Weights of a small GPT-style language model, trained from scratch on English Wikipedia.
Size: 3 heads of 128 (1 for keys and values), vocabulary 41963.
Architecture: LayerNorm before each block, no biases in attention or MLP.
Training: a variant of SOAP for these matrices, 850M tokens, 3241 steps.
Each number is 200 + 40 x the weight over its row's rms, rounded and kept within 0 to 999. Layers, rows and columns count from 0. The size before them is the row's rms in percent of the matrix's.

# layer 10 MLP down (transposed), 2048x512, rms 0.0859, rows 751-763, columns 128-255
103,167,214,73,195,184,133,241,235,140,161,190,162,222,175,223,202,171,205,171,183,230,255,267,192,165,189,137,257,239,207,227,226,186,180,166,160,197,234,202,208,234,239,300,204,228,185,180,166,210,168,179,251,187,220,242,249,155,210,191,148,217,192,216,166,247,200,178,191,146,175,187,187,143,212,178,263,283,256,227,238,195,162,188,192,153,231,206,220,260,154,223,158,212,248,156,224,166,219,211,165,211,260,273,152,201,246,237,270,241,199,198,174,260,263,174,185,237,164,220,186,246,212,269,191,172,187,171,245
098,216,142,169,197,198,146,263,141,193,216,178,203,107,203,276,209,226,186,166,204,287,271,228,190,181,257,149,197,251,219,169,186,196,227,177,242,206,192,123,248,136,211,222,151,204,233,249,128,198,237,239,226,209,267,195,182,221,147,175,241,171,151,241,193,187,233,242,297,267,253,147,238,102,86,203,226,239,246,198,246,207,190,171,161,208,207,201,184,160,269,221,175,299,226,167,193,227,234,176,152,221,182,150,176,246,206,223,207,138,208,177,195,147,149,176,198,157,268,153,208,224,174,151,245,255,149,140,263
101,203,179,297,180,223,137,189,165,171,238,227,190,192,164,247,240,177,235,155,214,199,232,250,210,183,290,237,216,166,207,190,221,215,281,184,214,213,201,223,172,195,222,227,216,220,210,162,246,121,234,207,156,233,194,215,164,207,247,226,238,251,155,206,240,259,146,195,208,174,230,182,238,178,202,186,231,229,131,207,210,166,100,198,161,186,133,186,209,180,177,148,199,234,232,230,210,169,266,180,267,299,150,220,220,249,197,156,151,269,173,170,206,235,98,211,247,236,194,257,218,205,204,195,230,224,174,197,218
101,268,212,243,203,203,174,221,165,186,212,237,237,189,222,257,291,244,181,227,248,207,234,216,187,225,118,189,241,174,150,167,193,118,157,218,251,171,223,242,207,160,333,228,215,141,173,172,157,224,132,174,184,145,137,210,254,229,271,235,197,220,215,166,168,213,214,226,237,293,231,230,212,141,206,201,180,145,189,259,176,195,196,200,183,233,151,70,197,160,222,214,235,223,238,228,151,209,240,272,181,188,138,140,246,205,190,197,184,203,207,180,186,201,224,202,178,233,183,159,273,235,172,243,232,222,246,274,150
092,172,255,150,169,166,240,179,248,195,83,210,205,155,223,259,194,183,159,242,239,134,176,232,143,177,198,205,146,178,287,235,182,214,167,178,236,226,207,201,195,199,232,232,211,239,217,204,160,191,142,114,273,146,224,193,204,194,164,129,153,233,231,157,273,183,174,160,190,194,201,129,265,242,209,202,234,244,179,257,152,220,199,138,176,211,230,195,205,126,173,159,148,150,227,227,123,216,148,184,204,164,215,205,213,197,264,160,207,277,152,185,196,150,238,164,175,152,198,249,217,183,197,181,286,184,255,189,275
091,186,225,222,209,273,190,224,232,208,150,179,198,223,205,274,143,202,198,207,198,191,174,220,234,190,160,173,200,146,196,235,143,294,199,235,176,143,213,188,184,132,265,204,151,251,199,215,191,108,199,165,114,122,128,100,198,185,251,242,210,242,216,197,221,118,221,221,181,225,257,156,186,207,211,212,206,172,125,230,155,171,158,208,257,218,154,191,204,242,201,202,192,236,242,139,216,206,173,212,140,165,233,230,194,164,205,180,165,125,172,252,177,153,179,237,180,176,224,252,277,192,168,251,157,175,193,238,197
111,205,212,201,105,230,192,149,166,225,172,243,139,230,203,165,190,210,195,245,271,174,263,222,275,181,202,236,169,202,224,178,250,237,209,137,161,221,205,215,146,127,158,131,251,154,261,173,206,228,135,181,209,200,200,187,186,204,222,218,163,115,183,197,191,175,250,186,258,182,205,268,130,283,179,210,155,193,227,136,183,161,161,199,226,305,160,195,236,251,131,193,171,263,261,183,200,203,216,265,200,261,184,173,250,198,105,158,181,170,200,248,267,280,169,200,219,179,180,181,210,195,186,127,233,230,179,169,173
103,288,180,237,174,227,121,222,267,220,265,233,191,241,199,212,194,175,206,246,191,186,175,208,166,182,152,198,128,140,197,173,194,222,143,169,219,178,237,153,165,214,161,143,156,219,220,298,203,233,127,191,170,238,263,214,100,204,212,214,126,180,197,215,188,249,176,225,189,149,274,164,234,214,128,167,202,241,166,171,152,178,188,201,218,289,167,245,185,266,199,163,200,228,211,163,199,255,202,245,217,270,189,161,174,199,224,226,173,159,244,233,156,194,208,206,182,153,207,229,226,191,303,126,187,185,208,183,219
098,283,262,226,274,208,184,138,201,210,245,246,225,186,235,195,178,218,143,151,254,225,160,189,156,243,173,188,221,111,232,191,197,182,212,232,224,227,175,185,174,189,149,212,136,148,213,232,229,207,158,211,206,210,171,206,181,267,155,251,157,104,288,214,202,139,229,243,196,226,217,203,196,160,115,153,179,117,195,171,182,151,213,258,184,176,200,258,225,147,141,190,190,173,209,145,237,170,222,226,263,164,226,194,181,178,142,164,104,156,172,265,172,161,256,191,188,195,206,177,266,211,219,128,149,171,172,233,139
090,171,244,208,138,290,226,219,190,194,247,240,198,225,114,193,108,290,219,185,192,217,240,242,208,189,226,220,272,235,275,209,189,181,191,167,210,198,190,196,198,193,202,151,200,122,170,198,191,184,211,164,153,166,186,131,158,203,219,199,195,205,215,212,189,190,165,260,171,173,221,214,209,227,262,253,215,150,208,211,133,158,199,228,133,248,225,183,138,225,162,157,248,175,208,215,214,129,225,207,141,195,183,266,226,266,142,278,223,200,147,245,164,214,219,193,195,181,198,225,201,234,260,250,238,257,147,190,154
093,157,238,196,242,139,255,187,188,194,133,225,103,256,207,158,203,266,252,279,136,183,156,160,223,185,149,174,248,194,236,202,158,219,131,158,167,221,199,208,221,215,180,211,188,148,182,237,210,166,245,138,216,185,201,118,246,177,262,229,243,161,183,174,227,228,208,186,146,219,149,242,198,216,185,241,235,175,218,213,171,199,248,169,139,186,195,203,279,269,227,156,201,185,137,200,202,125,146,277,144,217,153,194,201,235,191,166,222,160,172,262,139,186,169,262,202,235,187,186,144,261,267,254,140,228,222,279,219
105,182,180,156,197,177,163,183,92,173,256,222,127,227,223,164,241,158,191,164,258,224,238,251,146,198,252,243,248,209,176,180,242,178,194,198,196,314,218,152,160,248,198,232,236,155,171,211,284,191,146,188,221,217,189,243,148,223,131,231,188,228,200,224,191,213,189,213,238,255,245,280,160,149,134,178,136,199,186,198,166,213,203,134,231,246,206,234,190,246,163,192,147,204,239,144,175,196,212,221,227,192,162,183,206,233,243,191,202,257,209,193,251,186,279,137,200,164,169,206,203,187,227,196,138,152,182,235,196
096,187,141,127,224,168,212,149,131,154,75,286,184,200,213,219,152,132,130,205,245,214,222,251,195,168,149,106,235,253,267,213,153,180,279,139,220,156,181,194,208,183,184,269,229,219,147,223,181,237,253,155,204,204,204,156,129,199,196,189,187,218,245,179,187,133,190,195,137,163,240,202,212,164,209,218,216,161,257,201,170,210,190,243,191,127,144,176,239,183,208,206,268,174,189,94,216,198,166,194,188,177,192,113,147,188,162,175,141,193,171,209,132,183,140,200,217,148,191,220,242,142,169,232,188,206,147,174,200
# layer 10 MLP up, 2048x512, rms 0.0788, rows 752-764, columns 128-255
101,196,269,164,160,142,153,187,191,239,217,171,262,231,187,224,144,250,211,258,198,205,192,199,241,256,244,179,261,214,119,173,198,185,257,137,266,158,206,186,266,187,214,182,169,186,228,274,245,142,197,207,184,194,128,179,242,184,219,253,194,251,211,151,178,193,181,160,250,181,143,211,220,147,183,154,225,208,251,221,260,235,172,181,182,209,192,252,182,262,183,158,152,157,169,130,194,240,195,188,158,186,222,187,157,193,159,239,185,207,242,177,237,159,145,215,132,222,176,173,233,205,174,218,220,263,168,167,188
101,218,190,190,136,189,218,213,220,186,217,133,220,192,300,170,148,229,223,210,145,141,246,182,198,167,256,140,224,213,148,168,240,249,177,177,196,202,193,233,161,255,205,258,190,231,208,197,176,240,190,198,258,171,231,202,233,231,214,111,289,189,205,228,180,232,290,210,127,181,198,248,215,135,117,219,215,232,178,257,125,204,201,298,201,223,215,248,158,207,217,136,251,181,228,246,245,185,170,204,149,137,147,185,189,165,199,201,306,231,309,216,121,136,143,148,191,242,189,46,136,157,240,211,196,170,169,239,138
099,229,188,183,129,189,267,152,210,186,199,211,230,220,208,152,188,237,201,235,184,147,179,201,212,169,245,202,218,202,229,216,180,183,156,145,236,118,215,135,264,239,188,240,174,134,208,228,133,195,224,188,203,128,207,239,135,240,199,258,224,198,265,243,194,188,176,210,238,172,228,155,221,206,295,271,207,213,203,166,171,248,185,170,265,234,171,138,201,201,266,130,211,269,194,162,162,174,168,100,233,179,189,179,222,216,152,181,244,249,200,234,177,206,274,189,176,132,200,196,209,230,184,149,157,192,199,203,133
096,196,180,226,198,184,145,224,246,224,127,201,195,252,192,221,234,157,232,273,175,276,309,191,183,223,181,185,213,143,157,242,178,216,161,192,207,213,258,163,189,197,184,189,168,248,180,246,247,272,235,294,183,269,175,200,230,220,164,230,254,174,232,230,233,214,217,191,166,229,111,190,178,204,214,226,169,229,176,202,146,249,230,168,180,203,198,243,186,185,239,186,183,162,184,209,190,181,231,231,195,205,185,213,319,218,157,166,168,209,187,209,114,250,242,220,247,146,178,212,204,170,154,186,190,178,215,128,215
098,192,204,183,155,224,237,193,178,228,200,138,227,250,208,164,239,138,200,169,138,168,248,258,257,177,197,112,159,180,239,211,199,226,159,177,239,206,185,194,172,241,201,163,190,163,196,286,182,146,236,221,366,234,230,195,164,241,207,207,199,219,195,197,138,216,221,184,207,196,140,209,160,161,225,144,248,197,228,194,157,237,234,176,218,194,213,154,265,181,205,136,192,200,225,147,158,252,200,219,182,210,158,92,231,200,176,176,251,134,243,176,237,158,154,200,182,206,203,147,226,186,185,150,184,207,152,190,284
101,161,134,199,163,147,251,222,139,255,170,228,176,170,241,106,190,178,232,194,210,193,213,174,261,218,230,226,192,199,194,255,222,271,157,203,148,192,157,167,142,207,218,170,178,225,169,166,125,184,157,213,223,209,207,206,215,221,151,167,207,69,219,198,254,136,231,162,176,188,215,211,196,212,186,143,169,199,117,179,203,197,206,178,201,193,247,208,255,143,179,166,240,228,201,236,102,215,174,207,268,166,207,234,176,223,167,242,234,158,221,166,176,180,250,133,244,177,259,138,155,79,244,163,198,176,183,229,255
103,157,228,183,152,165,140,256,210,222,123,221,161,202,250,168,175,192,227,136,234,199,172,169,194,263,215,183,235,199,252,105,100,186,222,192,210,208,158,147,142,179,164,243,214,218,214,192,187,251,229,221,217,210,237,204,232,187,213,184,259,249,278,214,172,262,258,115,237,264,142,126,159,161,173,227,157,229,203,215,180,245,243,102,235,223,179,217,159,226,223,241,203,209,158,200,222,185,187,189,129,196,178,159,208,92,209,165,199,270,188,205,215,173,141,243,228,238,198,142,202,173,245,214,175,237,159,201,218
095,254,175,210,185,227,229,229,229,184,144,184,224,197,213,252,197,206,191,165,153,146,247,248,176,229,184,151,254,240,183,236,202,142,156,251,213,212,258,176,193,266,195,242,311,209,215,205,249,120,208,210,202,170,185,170,121,164,257,206,256,257,102,219,258,223,175,221,207,240,194,139,270,171,155,296,255,181,204,183,279,223,169,179,183,190,211,206,278,256,267,168,187,209,208,118,194,165,154,238,169,170,144,169,202,134,247,199,270,144,202,213,295,215,207,183,222,211,169,243,246,162,238,220,197,201,214,85,212
102,289,289,168,272,144,174,258,228,194,170,206,248,201,156,175,165,259,225,149,223,187,208,233,166,152,166,227,131,200,187,150,204,128,175,221,214,253,179,255,230,214,157,174,194,189,224,148,234,159,161,172,130,151,126,258,137,206,189,171,184,249,229,208,214,199,166,220,203,206,178,164,109,239,251,177,246,186,185,107,220,234,231,171,234,256,209,200,190,265,186,281,160,256,181,189,171,206,146,169,270,184,245,151,182,273,180,135,180,207,187,213,225,190,144,254,169,190,124,182,170,160,212,194,236,178,298,215,209
102,180,199,266,202,239,217,209,185,241,178,222,222,267,282,201,198,141,209,202,208,237,226,266,235,205,268,206,192,194,172,219,217,177,177,177,197,158,209,215,195,202,204,292,227,252,142,214,242,234,225,244,161,233,217,215,232,202,102,187,162,179,213,222,233,170,132,124,212,194,166,210,190,153,183,205,240,210,188,187,185,239,163,137,200,203,237,206,246,267,229,193,227,205,176,272,196,180,180,150,185,203,172,200,165,205,240,264,211,209,152,136,184,211,243,143,147,209,258,182,257,273,243,213,188,192,260,155,235
095,173,228,221,172,156,188,258,189,203,164,238,249,124,247,242,237,152,220,196,196,265,229,187,137,216,258,163,117,207,189,228,214,136,223,147,274,198,222,158,226,168,192,215,146,129,206,167,197,219,169,259,193,233,204,171,153,229,212,166,173,184,181,245,260,158,216,196,264,206,175,257,149,171,178,222,208,182,223,260,240,209,219,253,165,151,133,218,209,135,144,200,173,174,229,212,196,221,147,229,212,188,219,163,179,249,283,228,234,162,234,209,209,220,195,277,186,167,216,167,177,241,166,217,213,218,160,195,214
099,165,201,224,191,257,269,189,170,172,207,166,161,240,233,153,217,231,254,199,174,204,182,165,173,225,259,254,245,199,222,221,183,204,228,222,166,149,158,244,146,235,136,176,176,235,218,166,223,159,173,252,160,183,222,265,255,147,182,236,228,172,217,303,181,196,210,188,285,231,153,220,217,246,198,178,176,238,94,214,157,213,212,204,232,238,208,207,197,216,187,226,115,225,206,278,211,260,148,210,209,168,103,248,211,178,235,197,246,194,198,168,199,239,166,144,302,184,198,153,180,181,216,202,168,247,244,151,217
109,196,225,247,207,236,132,203,207,170,184,179,188,197,201,124,183,243,219,192,114,117,217,223,204,239,200,235,199,210,224,205,213,177,260,234,202,239,121,192,125,235,262,115,165,232,201,216,172,138,214,219,226,168,221,189,252,238,172,161,163,185,295,137,197,99,221,267,337,141,191,207,234,226,228,231,290,162,216,232,170,214,190,171,109,236,180,160,197,206,273,232,177,215,184,184,154,258,223,150,184,134,127,234,152,212,205,230,219,197,192,249,165,161,152,188,150,218,226,220,257,164,265,222,165,192,111,233,203